python train.py --rope_base=10000.0 --bias="none" --schedule="wsd" --decay_fraction=0.577 --dataset="wikipedia_en"
Each number is 500 + 50 x the weight over its row's rms, rounded and kept within 0 to 999. Layers, rows and columns count from 0. Numbers have three digits each. The size before them is the row's rms in percent of the matrix's.

# layer 5 attention output, 128x128, rms 0.0845, rows 105-127, columns 64-127
105:550483542497471480452459549458492481470495518497516442443490479541566527500487465554439486443508557554510510556483480468584481454529509489515527374497581523550449494545510445464535451435503500
086:468464416584470473516496553585502566454495465531543552466522570562533550531490442511504453455576538511563489513472527572523531432467571566542527504461508532528514595535498475438504436429506469
092:450524577450475480500517498466479455456457543470454504578470420467508444524529568537450570492536438531492546528499506562532530439474530434575533555438508490475411517482496462534487459516534497
103:517475464469499556491466550486492544446401449511412537531612566527530495499424473422477436496571459507382558429579495541497517378503493527564469518487478444437545449518505548573486463525439465
096:400507518543466535546481464490608608569447488539534508464606483445440543456512445503434426520554512433512472500524486448492508510488526523428415550544441518473483583521458599530443479551544470
109:468459466585497542451555488421493563503423493489447549499537512399554525441495417394431444454635465535508523497552541454572503494422501482542583484475545503489590438563506532532505532468521668
091:571507519480470462573475471488560498504483491591501520516502483556478494505488446552469454464406534489487524538514452445554379494503408451514571396533474520568595464539535492500521477411476581
101:490483506438483517501415447492500493465554547449460517547452527498536445545535505505539547569502509524468550550484478464558479441461515504513527458484487487506492479490488481496484405531521546
096:537453482445489524502496519589479502495476542486527466474436548575552496544538484546577506522465544564430480546387564508498530489449473497450495467476470457469581437527505450514572452423442426
111:429578598449529482574487532544606552524515568557491530477596552529364512473512529488574525561451455478506544527473465526460495497527493397472533495525537541501536540518494474463474589489488524
083:455430430585541579555583576524458559530506480575572481529522577544538611635495546523499497481494426524550458437539519516498552520464534446496487540530468532478464462442490494509505477532456530
105:603487459553548481542544563559492536478562381567516583548595582563509481555426498457507394429433575480494441510526479548475486555551537488456424505498450478525402547500628446465515520537557374
082:503493519496529502477534456496558445544506555514526422461465447518461431527497517564490521548526524561487554534502516561479473409538429476458495485482454458524545410597587428456535474502472494
088:430453501455478459519512466526502447526537551439517464504423508514528456533540549529557580550477526500466466515454550458551570534454548503505468513450421459515501488464472527508549418491551481
093:450456478559555524458536562489510527488443532501557480402482506529571513411477469413535530427548526513486528489525516566470517467523518487474446565498378458468483540485480503482517424567523442
096:514548570368485455532465451492519480465569538417439513569496465494375436559543542565544524609431425479490514359542436558436582523516497475531523571472501520488485528515495538528464576484463525
096:429454512599480513588527465575549557547574552575542544479576589475507605520474516450502534489572475562541458495582524398584447471488589487515514428500521472523523559497561502470485496479558616
099:448534463520519462543435505522505548520466560547522497465570566532546524530508539442486549527491552524516474551509530466546527397549497512536436451462455446502468523521556451471602438470538443
093:456516462499537485503536459523452476495425532444523412501464560513536491522556512503480520637515601556371470502568551510568492451484514511481404412429501432526506505535528531480553434493495408
116:589528468518486496509440488547517433498443527521525473501469566542549511472475455544485462480488430445546615512493459574474482419463439478552485495519492574480454583451415571499438369487441498
114:472495419511511472522430552526475523474493483546566525475513511504509454553523522487484438483509488530583422552535504464474547598391549585512591462557513546499577450527573517497476575451467620
097:501528647538477434393506505519556565483511553508463580418431354474409539435482518492496504406561424467516424469539530500477590504432545475540481557483509503444429535470510550563453503531556490
108:473534554441513527499457569477427481512480480452563491528397314457455514504594534596447547519438527501455484469522494567509547536524537594520545493412445439517473510477507490524509452511490484